Weights of a small GPT-style language model, trained from scratch on English Wikipedia.
Architecture: rotary positions, biases.
Training: 1379M tokens, 10521 steps.
Each number is 200 + 30 x the weight over its row's rms, rounded and kept within 0 to 999. Layers, rows and columns count from 0. The size before them is the row's rms in percent of the matrix's.

# o: layer 2 attention output (transposed), 1024x640, rms 0.0165, rows 175-196, columns 160-319
# v: layer 2 attention value, 1024x640, rms 0.012, rows 176-196, columns 160-319
o175,100,193,199,212,205,189,127,126,198,191,146,208,198,255,195,245,158,202,193,223,260,176,186,218,182,205,201,267,227,210,162,211,269,199,183,220,204,221,223,213,207,206,193,228,235,226,282,161,179,205,207,190,193,245,205,192,189,187,246,200,249,210,151,182,206,171,218,197,189,224,172,250,226,190,200,203,156,205,109,213,217,199,172,218,141,143,225,198,201,218,168,198,170,192,205,246,235,128,224,156,193,209,241,230,246,213,184,186,176,261,196,217,172,255,192,230,200,222,211,215,182,237,211,169,174,229,241,208,243,213,215,194,186,216,194,180,211,173,161,179,181,216,199,136,198,186,157,184,149,213,230,176,214,182,198,190,209,204,207,142,199
v176,097,214,226,210,202,201,194,179,216,193,204,200,169,224,191,237,241,202,215,167,198,223,244,211,179,166,175,214,166,188,189,213,218,193,224,211,195,164,233,213,198,162,224,250,161,185,195,212,209,195,199,208,174,150,175,154,236,222,169,222,178,178,152,206,175,114,277,172,239,220,182,184,193,223,215,217,209,210,259,205,206,129,157,180,173,209,211,203,165,181,199,176,194,189,196,200,203,229,181,179,192,209,176,147,167,229,210,238,197,203,123,153,173,173,238,213,239,216,209,178,176,171,180,223,200,179,169,212,194,226,161,202,222,222,201,232,187,214,182,199,210,180,161,179,183,160,240,190,188,158,212,235,208,155,208,174,192,128,228,163,220
o176,093,193,197,164,203,211,269,199,189,213,176,204,196,209,203,199,154,187,194,194,195,218,158,209,194,250,188,214,181,199,195,203,222,230,241,210,180,206,195,148,199,236,209,218,165,220,270,170,193,189,154,188,195,239,227,236,168,204,261,186,203,236,235,169,276,207,220,250,128,192,253,152,231,144,198,180,176,205,161,183,221,230,189,170,210,171,178,245,176,230,218,174,213,196,243,162,163,177,199,212,220,214,183,181,289,145,185,194,247,173,229,184,134,158,200,213,166,233,215,198,193,203,214,179,246,191,204,181,180,204,232,221,200,163,206,178,193,185,213,199,221,226,230,169,208,236,156,222,193,256,212,154,222,213,217,234,206,219,133,235,229
v177,096,229,260,174,196,221,255,229,223,168,196,225,187,217,226,207,245,174,223,221,221,204,203,209,192,207,195,221,213,193,158,184,222,210,189,199,227,215,182,262,212,166,147,221,175,220,143,155,161,189,238,192,224,165,138,214,216,234,237,220,247,212,221,158,143,138,177,239,210,179,207,188,150,216,155,172,229,210,192,196,229,199,202,189,202,169,167,202,184,222,186,212,202,235,178,152,229,181,223,201,213,170,161,167,204,247,218,170,188,175,143,173,222,210,186,201,224,259,194,209,216,196,140,190,195,202,212,164,176,219,204,226,239,213,195,196,265,204,251,178,188,194,153,221,222,242,236,206,182,179,185,252,227,197,232,147,211,159,194,203,200
o177,088,179,175,151,212,189,173,162,183,197,194,185,185,195,199,205,198,225,183,212,192,217,237,189,219,185,207,211,159,239,161,233,209,196,185,200,178,157,213,98,209,210,219,225,181,241,221,193,238,195,193,166,187,211,233,175,158,176,219,192,172,164,184,207,268,218,188,196,172,176,208,228,197,189,226,217,208,229,187,216,254,205,279,236,232,220,207,149,216,204,204,173,180,143,266,240,200,207,184,194,205,227,231,209,247,193,195,164,127,209,219,195,170,208,195,233,190,133,175,157,209,205,213,225,187,208,209,209,249,207,225,168,144,268,235,185,173,220,194,212,211,254,242,207,163,187,207,196,194,229,211,249,184,189,160,232,228,225,169,156,211
v178,093,230,235,201,185,257,172,242,159,231,146,225,155,227,249,158,196,222,193,179,211,198,195,190,213,206,223,207,223,198,217,178,209,251,211,176,184,216,194,207,227,195,158,242,208,250,182,294,227,203,219,177,257,179,162,200,194,260,151,192,220,175,218,197,192,239,109,221,214,187,238,205,134,201,202,221,243,154,199,258,222,229,175,171,190,139,222,160,183,211,226,275,212,232,205,226,161,188,197,277,204,153,203,202,160,216,164,145,155,241,168,189,232,212,169,163,218,195,202,228,174,187,147,152,219,210,223,226,231,262,222,196,186,181,125,203,229,245,143,111,181,195,201,200,216,203,179,210,194,158,184,176,218,169,170,192,207,213,188,186,132
o178,094,204,180,250,191,214,240,199,241,213,213,210,213,148,182,199,228,217,206,232,211,186,225,193,211,189,222,169,169,212,221,210,153,150,168,225,191,204,180,193,210,214,251,159,175,177,76,182,222,225,171,202,187,207,179,209,217,183,222,197,194,186,194,185,199,196,202,181,192,206,171,199,194,242,181,197,166,172,264,144,189,171,263,216,220,279,192,220,183,201,197,166,218,158,229,130,251,171,146,155,194,237,165,170,234,168,227,206,182,144,237,175,222,174,249,187,166,227,213,152,233,192,221,265,187,230,166,185,173,154,201,205,238,261,229,232,147,213,218,224,217,215,215,221,194,173,187,203,199,191,176,222,179,192,258,194,164,235,238,203,233
v179,094,183,258,202,228,228,223,215,93,187,247,226,174,211,179,240,188,190,171,201,201,191,227,233,199,198,172,261,170,205,222,161,206,207,174,215,195,249,251,250,183,171,226,208,239,168,214,202,227,190,229,209,185,255,225,228,173,186,185,180,179,277,216,213,182,173,153,236,222,187,197,161,149,172,168,230,250,209,220,201,218,240,211,224,129,159,225,210,255,185,273,253,153,140,155,199,151,161,211,235,224,226,219,210,179,203,238,175,178,160,267,197,234,223,193,173,159,207,183,165,208,210,187,196,231,195,158,167,186,188,178,194,180,237,192,187,227,183,173,227,202,181,136,215,217,170,144,228,181,207,196,228,216,206,210,196,224,185,196,271,186
o179,090,215,200,186,206,197,173,198,244,197,189,185,211,202,208,176,181,195,214,206,166,186,200,194,210,202,202,162,215,202,219,203,187,211,220,236,227,116,166,233,232,189,217,186,187,202,246,239,216,188,183,202,223,196,222,193,200,203,212,234,199,182,145,202,177,212,182,182,190,235,171,243,219,180,191,183,178,194,209,174,201,186,172,176,272,234,216,216,137,201,132,192,234,227,185,227,195,201,270,185,193,190,190,256,168,174,207,218,179,146,163,259,146,198,211,187,231,192,243,204,254,228,192,232,237,211,237,242,184,203,200,245,175,194,213,207,169,217,253,185,233,214,277,184,191,232,256,174,212,219,244,137,226,252,139,189,213,208,172,192,180
v180,100,195,180,146,238,230,224,251,179,181,225,170,211,196,177,221,202,157,223,246,190,156,219,247,173,167,181,167,192,227,220,181,219,158,180,240,172,191,252,220,211,154,266,215,185,209,192,162,226,178,167,217,209,217,219,228,197,211,167,184,221,183,132,226,205,194,221,220,228,243,236,214,131,203,222,165,194,189,223,165,203,212,235,156,265,196,168,194,176,219,166,178,226,240,214,162,230,194,205,208,199,196,171,160,236,189,241,188,205,209,229,227,219,153,221,198,215,197,208,159,204,183,157,161,207,175,248,218,254,176,206,199,209,178,204,196,160,156,151,169,206,156,226,191,205,230,186,219,177,196,214,192,205,237,201,154,226,206,184,223,227
o180,099,182,194,214,229,187,196,134,179,236,240,177,179,230,226,196,156,148,147,178,210,263,239,210,210,220,152,240,239,220,187,203,200,242,214,153,234,211,207,217,189,224,177,219,216,218,199,183,183,259,206,184,221,189,218,158,228,222,252,174,243,218,233,173,247,188,206,190,188,187,209,187,262,128,209,245,219,169,177,252,209,220,155,193,153,160,251,192,213,143,209,189,177,217,164,256,169,169,220,234,220,183,214,224,135,245,206,213,231,192,111,194,173,209,220,223,180,188,202,203,168,202,230,228,225,244,196,209,197,215,196,159,169,228,197,142,221,203,192,180,194,224,197,204,207,197,237,168,191,230,204,225,222,181,165,237,193,174,185,185,217
v181,101,206,225,197,279,165,205,207,180,229,205,179,234,242,201,188,204,164,238,183,233,225,204,150,185,216,168,215,252,225,241,248,184,193,187,164,236,195,252,160,219,198,160,223,223,183,165,206,202,211,173,215,232,251,242,223,227,198,185,140,176,193,229,156,250,217,150,199,178,204,178,190,178,132,215,209,209,176,259,205,185,231,226,256,213,217,195,173,188,179,165,203,200,199,187,259,184,202,234,213,201,168,233,191,170,251,165,247,193,158,247,244,180,181,209,206,214,195,155,219,241,233,251,221,193,211,218,182,164,176,173,187,173,221,200,183,260,200,172,201,167,160,161,229,232,214,225,212,198,223,163,171,251,188,220,315,256,169,204,190,116
o181,097,224,185,203,110,239,177,222,228,214,192,161,182,204,213,183,210,215,182,192,133,171,261,190,193,173,245,112,178,185,187,187,149,147,223,216,198,216,214,261,204,196,250,198,209,237,179,262,183,235,191,221,203,217,245,208,214,212,169,199,183,222,221,272,113,218,213,183,168,212,221,191,228,218,164,178,215,228,228,162,161,221,153,169,202,182,241,218,180,178,226,202,170,202,193,246,199,215,199,229,196,180,191,242,193,141,222,203,217,205,167,168,244,218,186,197,199,203,217,211,180,208,220,242,234,222,167,235,221,196,172,218,226,146,187,242,147,218,233,153,226,211,255,220,187,215,210,150,166,176,235,226,136,211,169,193,171,220,182,244,181
v182,095,165,230,206,198,193,166,154,170,196,173,165,216,249,226,220,230,230,257,124,213,221,179,219,204,188,220,208,200,213,255,217,168,199,248,159,199,206,245,219,145,237,235,147,246,197,199,191,216,219,194,232,198,225,218,186,216,213,224,194,214,244,168,183,240,199,244,174,176,218,225,194,211,233,161,212,206,185,213,189,193,209,180,213,207,183,156,187,203,212,138,174,248,210,187,196,178,177,201,199,204,168,216,159,246,204,181,196,181,203,208,186,120,180,239,248,207,212,179,187,227,210,219,159,175,177,223,243,158,245,230,205,200,186,241,157,192,214,175,229,154,213,176,250,272,164,153,164,231,187,247,238,213,162,177,185,123,252,229,222,181
o182,089,207,176,229,232,191,243,189,202,195,186,201,212,222,150,273,174,210,187,177,197,147,221,183,203,209,182,212,199,150,233,159,236,149,179,242,184,182,209,208,221,160,202,212,207,228,212,223,155,156,242,186,225,161,223,231,239,172,195,241,231,162,215,209,165,237,205,249,212,211,157,217,175,159,198,175,185,278,240,195,188,189,207,195,185,232,174,222,226,184,260,226,225,175,178,205,154,229,211,202,182,209,177,241,215,188,168,190,254,242,184,216,216,215,179,179,250,189,223,180,185,203,191,209,197,201,202,201,219,199,161,213,209,234,181,201,161,225,197,179,241,211,219,127,144,223,213,235,224,250,208,179,213,236,172,179,247,203,224,201,179
v183,099,160,230,224,157,199,252,203,180,179,186,181,205,231,142,220,148,196,219,199,164,172,200,158,199,196,192,199,180,151,203,187,183,217,201,224,217,227,219,198,224,208,217,210,160,193,200,206,172,209,216,173,216,184,185,189,203,252,191,181,202,269,177,195,105,148,244,163,242,199,218,174,197,205,228,193,204,185,146,231,256,210,195,178,226,200,208,216,207,265,173,204,157,244,140,169,158,201,201,184,198,176,187,190,191,253,214,166,206,122,240,249,221,243,178,188,201,242,242,239,224,206,136,242,161,148,197,193,209,163,210,201,194,249,218,153,192,182,130,202,163,212,210,150,225,202,174,249,235,156,193,211,180,178,155,195,182,214,160,198,164
o183,094,228,188,172,238,191,149,219,206,262,242,253,183,158,223,188,231,189,194,175,211,147,199,234,174,171,246,208,211,253,151,183,206,177,174,211,163,153,146,144,226,170,209,174,214,130,184,159,193,163,181,204,167,214,197,216,185,208,184,235,210,183,175,153,308,214,185,244,181,243,188,216,209,239,205,213,129,209,230,244,105,179,245,215,246,197,177,195,165,202,205,182,225,133,235,161,232,169,165,183,230,184,231,220,241,183,143,190,201,214,218,179,228,203,207,199,149,241,196,138,213,205,213,236,158,196,183,218,186,198,224,212,201,222,179,207,199,193,284,243,230,193,217,218,229,151,164,241,178,192,136,226,228,252,252,173,178,190,209,211,229
v184,099,191,199,172,225,177,198,211,214,162,171,188,208,191,162,206,250,169,264,229,170,201,187,177,222,253,206,214,239,215,207,229,154,194,142,212,172,226,146,163,180,235,214,149,225,199,170,233,216,208,180,229,196,154,145,207,201,159,162,192,247,187,203,223,232,224,101,163,205,234,229,229,145,226,227,159,187,219,174,184,224,183,195,157,279,160,210,170,219,152,197,236,216,227,172,252,211,209,246,155,190,179,235,201,184,157,230,238,200,228,243,215,160,215,141,296,233,221,187,224,171,182,255,213,210,188,248,199,162,182,252,190,214,213,238,180,142,181,161,202,182,155,194,226,216,262,211,188,228,198,246,195,164,195,221,216,190,187,225,182,187
o184,096,137,177,236,168,235,200,166,193,250,188,187,218,218,167,217,181,152,163,177,215,168,165,223,196,233,193,193,192,156,185,231,252,209,195,177,206,216,224,196,190,210,175,202,228,207,303,185,228,192,189,192,237,298,222,227,206,234,226,180,214,249,200,187,173,180,292,226,172,199,162,197,241,155,205,211,172,215,214,201,185,157,173,200,136,233,212,229,168,228,194,175,175,170,216,102,194,168,189,189,233,151,188,198,243,214,204,193,240,112,154,195,217,173,279,175,201,215,255,180,194,230,203,187,199,228,220,269,194,205,165,233,198,184,195,227,186,214,196,154,233,214,246,150,187,179,179,215,159,212,215,198,253,177,159,194,200,188,214,229,162
v185,092,113,188,189,223,165,172,181,194,199,194,213,189,166,201,207,174,242,214,178,177,199,246,236,189,190,173,228,170,256,178,214,186,234,110,210,150,196,215,208,228,228,195,269,213,173,205,192,233,252,201,229,174,169,236,192,219,251,172,185,175,159,209,274,198,202,191,234,215,264,238,230,236,222,224,177,168,230,207,143,182,166,220,256,156,176,225,160,193,258,159,196,220,186,210,164,170,197,223,169,228,209,213,250,196,226,183,192,185,157,217,188,158,238,195,173,191,243,205,137,231,259,139,176,228,223,226,220,154,153,188,225,179,185,150,198,198,214,129,199,252,169,207,226,208,154,197,235,172,177,168,211,143,176,204,189,181,201,207,206,204
o185,089,240,186,162,209,195,222,201,130,157,175,219,253,242,180,211,226,191,192,240,169,201,146,188,161,234,156,246,251,138,205,232,227,223,232,181,192,184,264,215,189,174,232,173,180,199,258,225,147,166,217,124,180,243,165,185,180,189,200,232,213,196,221,203,188,180,228,179,146,178,201,217,180,154,191,210,267,165,153,217,251,253,167,158,236,200,233,236,195,188,237,195,189,175,160,293,187,203,202,200,203,218,194,185,168,204,247,222,179,255,182,190,217,162,199,205,202,172,181,228,205,155,245,190,208,171,213,192,224,196,223,202,183,205,212,223,196,221,229,168,143,242,165,189,160,258,235,171,224,207,186,176,197,202,196,181,225,204,198,215,216
v186,095,233,238,214,272,205,189,207,207,179,198,206,212,195,126,193,218,192,199,250,265,218,127,184,153,205,228,221,194,254,214,221,202,162,217,233,256,232,165,224,201,212,238,253,226,176,192,183,233,242,168,186,195,168,196,200,195,187,188,188,195,217,219,230,189,145,205,199,184,235,201,152,184,201,209,191,224,217,181,217,227,173,196,200,251,196,151,211,156,201,212,204,192,147,256,202,223,172,207,168,249,206,164,164,188,216,213,227,205,197,240,216,213,148,172,215,216,222,194,221,193,173,204,174,128,237,206,241,194,199,178,270,226,262,251,165,212,217,208,197,221,280,227,193,216,218,204,199,167,200,187,193,207,197,187,237,228,213,194,140,227
o186,091,195,165,201,212,190,213,192,164,224,254,192,159,220,222,172,169,168,194,165,183,182,277,217,199,201,244,162,225,139,198,168,141,175,177,142,182,186,221,138,181,198,162,146,233,211,173,237,208,172,195,263,202,189,177,205,188,224,224,152,197,222,201,244,184,269,179,207,197,215,254,204,215,225,208,189,161,203,246,194,158,203,187,200,147,189,233,172,238,228,182,220,182,265,149,147,176,224,222,236,162,189,188,193,216,218,203,188,187,145,189,222,232,230,221,223,149,246,193,158,182,267,192,221,217,146,158,187,193,211,168,191,228,130,219,237,219,205,204,195,183,169,186,249,196,172,167,207,242,221,187,208,204,146,213,179,143,166,199,216,157
v187,100,240,194,189,229,179,181,236,223,169,205,186,173,186,207,259,195,183,220,174,154,219,213,206,194,215,194,195,173,154,172,233,218,209,215,238,224,192,200,213,181,208,198,204,178,251,221,164,246,204,221,201,146,190,174,188,209,235,263,176,196,204,191,214,164,232,199,232,196,182,201,194,217,190,161,177,185,251,222,163,218,161,234,177,167,156,191,157,208,194,203,197,182,163,239,202,220,136,180,220,213,194,210,187,196,216,200,231,247,237,197,205,290,188,213,230,203,179,151,194,125,206,243,215,231,210,184,217,183,175,216,167,225,193,190,243,179,248,195,223,181,201,206,249,198,180,207,189,197,186,212,209,205,250,152,195,175,189,241,222,186
o187,099,178,194,191,170,208,192,221,204,165,181,184,199,220,183,203,228,195,187,212,196,225,213,191,186,189,163,241,241,236,256,172,222,185,226,143,208,196,238,239,251,218,175,255,203,151,246,176,163,242,178,188,205,192,200,144,163,167,187,200,187,174,165,237,183,137,230,163,208,221,233,242,219,185,226,166,258,192,158,206,218,209,188,209,221,181,197,216,234,176,212,242,204,233,151,234,214,230,262,243,221,175,248,221,144,225,182,187,183,245,190,210,158,225,176,185,171,182,160,228,262,221,203,156,201,199,213,185,217,210,191,217,178,202,217,165,207,169,221,186,210,207,147,114,223,240,226,198,211,212,252,134,139,178,219,229,261,174,143,147,213
v188,096,225,186,184,200,188,222,190,196,191,188,145,212,187,189,238,149,176,212,199,168,216,212,185,202,198,176,237,238,191,188,215,188,226,225,206,209,237,163,180,177,230,154,211,236,181,185,212,179,194,241,218,205,182,254,215,224,208,199,177,212,217,279,199,186,216,247,193,173,201,166,189,158,206,172,223,192,232,218,189,147,199,243,213,157,170,217,225,199,248,186,256,255,186,247,215,207,203,223,221,207,249,179,252,245,171,163,208,191,204,201,151,244,226,147,196,108,239,170,197,144,243,234,224,164,161,184,202,207,181,230,173,230,174,200,181,155,230,232,175,210,201,131,260,192,127,213,181,237,217,190,209,184,239,259,221,205,162,230,210,224
o188,092,194,195,227,176,218,205,197,215,195,187,175,209,227,218,218,228,206,201,197,173,193,209,189,197,187,186,139,194,237,207,181,253,155,195,155,221,174,198,200,220,172,264,223,149,174,196,200,242,263,127,170,193,269,185,172,162,193,214,180,157,150,162,211,156,165,198,171,199,197,214,207,228,213,180,181,261,134,222,199,188,265,159,176,238,219,135,166,231,167,205,193,170,216,150,209,192,236,208,180,185,181,198,197,112,223,219,223,166,174,193,222,235,168,191,212,241,164,174,193,283,121,187,165,266,222,156,157,211,179,176,265,137,243,182,259,181,153,251,257,198,194,217,156,213,206,226,171,205,177,226,224,191,151,194,200,240,206,160,234,193
v189,095,170,175,147,197,201,213,200,172,200,150,191,154,149,177,216,225,204,181,183,258,258,174,183,191,210,240,211,200,226,173,221,169,202,231,227,236,173,200,203,147,205,215,165,214,213,167,202,263,240,201,214,191,133,172,157,209,176,176,190,185,207,189,218,241,159,213,200,184,243,187,224,282,224,222,161,202,244,214,183,195,146,222,249,174,218,250,214,166,188,227,217,172,219,228,180,189,177,220,218,202,208,223,191,174,164,202,216,226,239,142,199,213,290,194,146,218,214,166,133,187,163,219,213,172,204,282,219,265,232,229,222,229,167,189,171,222,192,209,195,186,171,203,149,217,199,164,179,186,228,249,172,194,166,194,188,200,145,171,233,247
o189,090,211,231,229,218,209,186,164,147,226,239,193,237,238,221,140,203,231,230,252,193,110,216,211,175,224,219,166,164,189,237,189,202,202,159,220,166,145,131,188,249,156,199,238,202,180,180,198,196,144,210,174,233,226,211,249,221,225,197,234,277,213,184,166,200,226,210,226,221,186,191,173,142,182,207,283,160,175,233,224,181,196,172,166,196,209,198,168,258,204,184,202,271,198,173,159,205,149,167,194,141,168,173,218,269,216,168,198,225,203,244,204,172,157,184,204,188,217,277,243,200,174,206,201,180,165,139,203,172,183,166,184,225,243,191,210,209,213,217,201,187,202,213,195,161,157,184,208,202,215,161,283,194,237,205,186,174,199,226,239,186
v190,098,207,204,167,203,173,221,257,195,207,181,221,151,155,207,183,171,151,202,204,201,151,227,231,160,152,140,209,170,184,192,205,232,185,225,169,216,200,198,151,215,215,225,225,251,174,177,198,249,195,214,196,200,210,190,222,195,227,214,258,201,196,193,213,199,227,171,209,233,189,165,207,200,202,134,229,190,128,231,184,259,213,264,163,256,210,157,212,201,242,189,203,180,211,203,165,266,171,165,159,228,228,241,166,184,179,224,177,249,191,218,197,250,193,220,244,179,191,177,155,170,152,247,164,177,220,223,238,183,184,191,173,202,183,183,196,183,249,189,167,206,159,234,244,200,174,236,194,223,228,240,232,211,198,225,195,163,224,181,221,175
o190,098,191,175,176,191,224,200,124,184,187,203,156,223,200,208,190,200,194,168,212,214,275,212,173,203,250,179,207,242,202,204,227,213,200,176,224,172,185,207,232,173,235,170,216,184,212,173,170,161,263,206,179,234,163,213,116,197,171,201,180,225,221,213,232,222,173,206,180,172,195,240,186,253,166,293,138,198,210,127,161,176,232,168,214,155,222,234,207,207,181,199,212,167,211,184,234,157,192,247,282,250,161,187,242,181,210,160,231,241,222,191,191,145,189,180,259,184,170,141,284,203,220,218,149,187,212,217,151,220,184,193,184,184,198,218,162,244,176,187,205,176,220,162,163,227,249,197,183,208,219,217,154,209,226,195,241,211,178,194,186,241
v191,098,187,163,193,192,199,181,249,187,154,175,181,166,223,184,244,241,219,203,198,183,162,248,194,178,192,207,208,229,204,199,221,232,227,203,186,173,233,224,187,212,202,152,224,205,183,232,195,200,211,217,184,211,281,194,169,192,213,214,214,206,228,214,216,165,225,174,196,233,172,214,210,175,178,191,220,191,200,206,189,237,226,230,157,241,220,197,137,156,163,208,192,201,186,159,141,242,203,160,179,201,228,272,185,209,190,200,247,251,209,212,190,143,168,211,211,213,185,176,174,231,144,170,227,219,163,176,183,247,239,139,168,196,220,239,190,236,182,174,182,217,121,178,231,222,193,280,203,219,197,238,171,292,226,153,183,203,228,179,215,168
o191,092,188,191,171,192,228,188,146,203,214,239,193,225,211,205,213,183,132,205,195,203,182,177,205,229,174,155,249,241,254,183,216,220,203,165,243,214,207,231,190,183,231,244,200,212,219,250,202,186,182,183,192,201,229,236,248,213,167,211,174,236,183,162,207,260,193,219,199,168,181,196,203,224,192,219,144,178,166,149,161,171,174,143,237,149,166,253,224,224,151,218,144,161,236,254,303,163,223,220,246,190,145,201,191,224,172,190,185,221,126,194,184,206,223,192,190,224,177,177,243,163,259,206,150,216,253,207,223,218,212,224,224,188,130,183,150,190,249,244,191,187,250,189,156,171,211,180,153,116,261,227,220,172,179,181,221,224,178,170,202,215
v192,096,198,161,268,162,185,272,201,172,229,170,211,217,237,173,183,174,216,201,198,216,220,217,188,159,182,193,210,189,157,195,160,218,199,206,216,166,159,184,228,195,245,220,217,187,165,169,181,158,134,255,261,218,206,225,209,170,185,170,156,177,194,215,220,177,177,189,185,185,180,190,195,258,161,183,213,189,197,186,169,207,208,208,256,192,258,197,175,126,254,219,164,249,219,190,238,219,196,214,156,194,275,238,170,215,170,191,168,187,174,200,169,217,223,189,214,162,225,183,202,173,181,241,174,142,265,207,216,226,231,206,218,233,247,151,201,201,209,184,235,236,252,226,190,200,167,187,200,146,213,245,196,197,219,238,225,158,196,257,231,216
o192,091,199,209,186,202,217,209,196,191,144,220,176,179,155,227,190,200,190,209,223,209,179,164,213,225,239,218,221,226,185,145,186,248,152,220,212,205,214,243,185,200,166,197,145,177,181,141,215,217,189,158,166,182,202,197,165,190,207,262,230,202,213,190,192,199,202,195,210,293,225,196,231,174,174,207,209,253,152,196,213,190,230,169,199,198,149,207,207,229,199,124,251,154,204,206,135,163,224,235,226,184,154,152,245,181,200,217,216,161,175,188,258,149,192,193,191,175,199,189,240,225,200,168,200,251,84,217,157,232,206,163,195,155,96,220,178,221,184,229,250,137,204,211,196,204,202,181,206,242,182,248,218,222,147,205,164,245,202,244,176,213
v193,096,225,216,165,219,185,232,167,194,159,192,185,175,195,229,220,205,204,165,164,206,244,172,227,194,231,209,199,189,252,189,193,203,214,227,136,146,200,151,153,237,251,172,172,155,189,173,203,192,197,247,274,209,188,189,200,251,182,231,206,189,198,252,179,186,114,182,187,224,225,220,154,197,199,198,196,148,171,216,195,184,213,179,200,232,182,240,175,231,207,192,169,180,216,218,167,167,240,208,221,151,203,230,205,204,205,217,132,216,210,191,262,244,199,147,175,217,154,221,189,189,238,186,229,185,233,131,172,204,136,214,219,221,254,180,230,177,204,201,231,192,176,198,201,215,237,142,222,250,184,171,244,194,216,200,220,216,224,192,181,191
o193,090,187,218,212,201,175,191,269,214,203,127,215,185,201,207,191,196,219,224,245,206,200,183,229,223,221,237,214,148,147,182,211,195,212,221,289,209,185,206,214,177,146,232,203,192,131,219,207,231,187,185,211,211,227,210,185,174,200,194,201,207,178,215,202,216,235,245,240,182,207,163,244,186,245,126,201,183,213,209,234,216,207,178,175,206,217,156,198,191,189,229,296,233,162,203,216,214,167,208,141,223,200,215,199,197,151,179,215,225,230,240,206,188,198,180,184,213,191,207,217,226,167,193,183,166,166,233,175,244,231,193,222,200,144,203,193,187,174,232,183,213,232,238,192,213,201,199,266,179,176,199,147,202,188,224,166,214,200,184,235,215
v194,093,171,248,218,218,163,200,225,262,174,197,161,224,183,163,165,264,193,193,164,172,179,243,227,231,177,179,186,178,227,215,181,209,206,161,153,206,182,259,155,209,194,183,140,158,217,206,172,212,213,245,141,193,235,201,224,275,163,212,198,211,165,156,172,226,178,188,189,256,148,178,198,153,204,158,206,215,193,176,189,205,211,241,185,169,153,236,203,169,141,220,166,201,209,209,204,288,143,208,246,241,191,167,142,174,189,238,219,200,253,150,207,215,238,206,230,199,248,166,208,213,204,199,186,176,184,220,199,198,133,209,140,220,198,192,197,218,202,209,164,217,179,209,210,194,191,148,178,180,166,172,203,175,169,180,239,208,174,222,218,174
o194,090,232,186,176,165,224,213,195,203,234,194,211,235,178,252,220,188,178,217,233,221,202,170,198,198,233,160,174,175,207,209,212,245,178,223,277,173,201,181,210,251,189,247,248,209,211,211,237,216,210,174,235,228,172,189,197,164,220,210,244,166,205,232,274,203,228,221,188,205,196,192,223,192,237,195,177,243,231,198,172,214,198,197,205,231,227,150,200,234,206,205,191,231,188,150,232,171,206,165,162,177,150,212,251,236,217,170,191,198,192,223,184,167,212,186,162,168,176,195,193,207,177,203,198,200,223,182,187,178,250,212,249,202,209,185,205,173,234,201,207,227,219,220,155,220,242,258,222,195,201,224,193,202,246,225,153,207,214,129,231,172
v195,102,179,188,210,223,228,228,166,141,223,202,231,209,217,224,236,153,207,165,204,196,165,202,227,183,182,162,199,203,234,202,171,174,235,163,172,213,186,155,194,187,172,224,182,186,258,205,188,194,199,206,217,204,225,179,200,190,185,229,209,197,284,200,192,185,169,163,211,174,211,198,195,194,171,113,208,188,187,207,209,184,201,227,214,212,171,215,180,242,200,191,202,221,186,194,185,140,178,242,206,228,202,219,190,185,166,209,241,188,212,178,203,146,191,193,194,165,200,175,213,175,128,205,199,196,203,192,226,188,190,196,203,197,206,131,159,187,217,186,241,199,142,204,160,172,212,178,163,202,194,285,233,180,158,252,193,195,207,224,235,163
o195,095,167,179,208,221,170,168,183,237,212,132,158,198,148,194,194,191,189,239,162,180,186,193,195,181,234,215,204,162,169,202,233,229,226,194,230,215,238,180,220,194,213,183,141,193,186,200,201,206,202,191,204,205,155,270,184,247,240,187,224,214,188,173,156,215,224,212,201,228,179,210,191,209,192,269,187,176,225,211,189,169,163,212,162,193,241,181,232,181,215,197,125,205,206,235,151,262,186,160,191,203,183,185,220,250,163,172,207,184,182,207,191,218,217,214,195,226,202,213,200,191,201,217,220,152,238,173,200,186,153,210,177,210,246,255,243,165,205,217,197,196,185,207,236,229,192,236,260,199,207,95,167,218,278,133,197,153,233,231,227,218
v196,093,144,193,191,251,221,150,273,239,233,220,234,182,170,213,182,170,198,158,243,202,176,153,267,200,196,168,206,256,214,185,182,198,180,252,223,193,240,192,232,196,152,231,207,178,218,234,180,219,186,202,180,197,180,171,195,262,185,232,123,189,190,184,161,178,183,171,173,243,255,230,216,250,255,169,232,207,195,233,210,190,216,207,168,150,208,161,151,214,164,192,240,182,293,170,163,252,215,132,184,231,204,177,184,221,255,205,210,211,208,221,238,245,156,176,256,215,183,151,176,204,181,224,177,200,184,207,212,211,203,175,226,171,203,170,243,207,227,201,209,227,176,271,200,202,230,227,186,161,130,250,221,233,207,194,188,240,208,170,212,174
o196,090,192,229,204,182,204,255,151,155,224,208,163,204,183,160,232,231,154,207,178,159,222,214,155,174,259,206,234,150,185,247,214,184,231,206,153,174,180,217,147,262,191,170,266,203,212,290,186,202,176,241,186,208,218,221,235,102,170,207,168,247,182,242,223,247,227,247,230,131,147,179,196,159,170,169,228,175,219,149,221,221,158,192,197,167,189,237,238,242,222,226,149,222,168,199,212,158,215,171,244,164,207,199,156,216,198,189,219,187,183,160,133,191,224,222,207,187,202,245,203,196,200,188,218,201,178,228,167,204,214,210,200,230,230,231,139,221,224,155,158,193,216,164,227,215,137,170,228,191,256,141,172,151,155,187,203,172,200,203,186,193